Weights of a small transformer language model.
Size: 10 layers, width 192, 3 heads of 96, MLP 512 GeGLU, vocabulary 8192, 6.73M parameters.
Training: a variant of SOAP for these matrices, 463M tokens.
Each number is 128 + 24 x the weight over its row's rms, rounded and kept within 0 to 255. Layers, rows and columns count from 0. Numbers have three digits each. The size before them is the row's rms in percent of the matrix's.

# layer 4 MLP up, 512x192, rms 0.13, rows 78-82, columns 0-191
107:130134115149105112147128113095147133127126097147116153094103114139090148157121111123113094155164118127119102134130115125129109140102133098089107144078115094121152134115098156159100068140091159148132127101171147142129065098089126147158099143117125142154110129136105106110116168129090097153134120120098122115175182139127096125100118150114112131137128117117187159112110133128136177146137130101124154125147099129172130154088137131139131081143154155148144092127137122108162093102111127163131137111142105133141187122112153127105116146140135148119179079177109150126182144127077116122
094:134108177169061123104143135122150118114121134099139151180142161104135135127109138108130170134103149140124139102135126140107121147141149118119101111163140138122090134138091124146174173143113134107147141090082196133157194122121108121135152167150162156130156119130127178144139136114160108141154160132115133154114098129094163132161149121099162150184137152139140118128150141115083132152171149106111136131145107153129102149151120129096146135091097149155154101130141114167134102128173154078136118169137124116132136146154135164130139156169127106136132124150166177129144134106114141142
090:125119117103116195111114112132134123120145139136113160142124126098116117162137130159144160110118142128155139104127100109111130134116132160127177138144117133122113134151125100102121082115142129113134132137104127126137131143117098144107130180123158103188153127132157160097164139141169109095147102103158122159082115133129131104147098113106123074141092113114123125130128127146143184152154130109122088094194126077172188116149151143130117134091132164140148140141132128118114078148117122166140113155089148062128119171140141168134130132118120118139164078106172088150151132120165106120
102:126108163151132097113126108129119123156130106113167125147124109096112135120122158134130153095123164109140144130141140115101169139105114120130203103128121123113119148132109079135164109157107154143134147137134138130117108117141110150160137155153104102139155145109137101110141127114108104173132140130150122147115137134112126145103100145153121092123118110103118125117149125121095171182091139144162187139118142118065167159124148152120130117143170184140169101119104113115136127150137143159162120134181117151061176164090131133133122114116143083187134133133152099151159165086114116084
101:075088117116130156158159133156136135149097109179131126125158121134132122133120103124143143114114147148085141132180114085128117113131145162132108142141122155132099117126125115143124138184107163140198104133145165170140162113149089092116143154150145119050117104109136126105139135159144139125101134158132119098134142121153092108107135112100140119107156121146101123112140119144173124094124061150138127169123141129106126139127128116121114108164135109128151146132127158103101146137146150120125194083146142109130163166126134149136152138128094133125113145131128123143079075142059136174
# layer 4 MLP down (transposed), 512x192, rms 0.121, rows 78-82, columns 0-191
103:123148153073165151118122124167080113179111144122085135154113141101124128124150119170060163067119139116122102139104153140127145118141101118130127137151139144108152106104152132165130138110111178140125088130123087128112096115149134165152165157118102096122102118112136130170123122114121104156161107128147170132131130142131119106119088120149087127105146117156123117117179125150115127124113104147104151144102095126145082097110169101109127121110112138116094124142132154103105142139139097122155109152108113110135068151079139149102107167088132157162118118114123108096128139191127123090
107:147112132157118147121116131176138128106147150112135152153144125113093169126123154162074132139132162135104142188118144100120152118140099153115121136152062147116120035120177094138126107133138126084156109147138088108088177128146165201162155110098127164102148110098121155141137100154112089125119158165171123131123137171138137076116146140138104152125154125156131141151144104122145108121125129132156115126102130143136081133097124124136134120138134151121131129149166145164121152127130129112122113138136101128144120058122143098139165127112150130123131119107126155113112131136118180126
100:108115114124102154109139203125160138140120173139122132154139093143099148140135130160145167129149103077106111123105164151197145109138110132113110101140143113142094141133091131091096119071176132163107094130101164101139098099128095186130135134133143142117097116177139117092128118171131176131105130136141117148118092108140133131152080135132130089080118093087155125122138137088147172148145119103086127123089107132109130070111116138100139101113126110144154131125099101139115109147141125133111147111123146113121128142150109164150120117162116141135108106138150149082147127136112100134
099:192118165089101125157121128151142137130139135171111175101110160140159112083141103140108106159102086128106110165104108104140143148068119131131119122151122129120080141126122155106099120130087101097135139129158102162141108149137116074102105118114122187172145090144127085127122148085107131148107127122113133149084112138113086139105117103146120107124170133148113142136109134105119098117154150077108129130147147146140116161075093138123128079140085107111153134120115152148117126156097120163134135135137105150104110134161164138114151116121100128168109117117156114151119113142181119164
105:094165159140129128131142124153132123134113119121116132153065135121124132120130157105159129133133130103155097105121129112173155120146127155082091134114093162079138132079074132181090176079109141082115162113116192179164139151136076132117155150088113114132149171092145113161095156140120128103121107135137125145099151142150113130125132128073113134112136135164170141112125111121127103124148108120112115146119121139130090143148109134119141161118132115102140123159078118160138118130109130131135066158096158115149153095114154151140103148110115130130114130090117144132083147128133136164
# layer 4 MLP gate, 512x192, rms 0.128, rows 79-83, columns 0-191
104:164164127105083117086121130096105127135136126130104144153101132103131137141140135142104115183117113155127124120080103114106114125137097146123121101123108135138102095109131149165125111121120098152158112109125188074162162106112136147119157109145139125133133087124092162139093125147160094114163129126158102144164145126088110196156083161146135130092100147158132142123144160097128112169133139136164124110142094167138160089137110142145165155130124144126131193153121134133121126097159109141167141080127141137145130126108135140095135175151152126091147164108143129116067148143157130131
099:099120134141163110125133116121157140109168121109139135151127105127112138168125131141134111130101139114184118147134083125153162126126094160109149093163156120105152138153111094112139056133160109093147144113114142162134119115142166143130121104169142094154124097135157126111156130151146105129150106093134103165114102137113136087127172117122137088140141116166111083154121116150155121095141109114146085122164150116158134098107123099127121106097108194090169156164145096125110056096089105165116135138102104092148104131146132127145154117129142092138149110138139083140145120111145112099
109:075099137109168159151126107140088118182105127135098128151120151147131099143103143131158107160169128099135138121106127150160113159102134134125113121093130119114127079109099171132174098161105128165116118097135149140142122140120170137173148124121078124089087157177159132173114116124094155128133164117145127125113144147127165157162130152137163152143126098095082135088128155123108091120148137130091092121144119117142126127106086103143121107137136126172090106136057147155164131101125141156090096125129117090133152147135119132142128085126150154111126090116124126095131121120152146112
105:059101143146135157150192155161135110097080106176141108127154113136127133122115097159116139109154165139108174164158130090146106114124141134122136111163094156158143143129119131152124119128104107155150115124120156162146160116111117112139112130124154132104154099134127116101150109123134120136073122160096127120135114154115104094125141119137137101083137093177104120125110132123160132137108049140146117160116135100138108118129118122127127133183117118118141178136128172121070163148130159141139146102167166105114124155162118134144141129129115148137088117129149059163109092129106140143
104:140092088118101134127136088127119156092184132140121143161180122127130100140135104119108128116138113088122110157138131177122135164133096125103143150113145158126189141104179110125106150125113171134059121174123145070093130133170141153130139114118110117137094099115117139094159130118160131118124125136106114131119112100119092134123139105091094124122162159115117126113150137156136132113136173177141111135081177157101145109084160116124172123125138143138163129117143101117155111161132132153104145098078149127107096141154114166154124123116120159094136148113133121156089131143103095154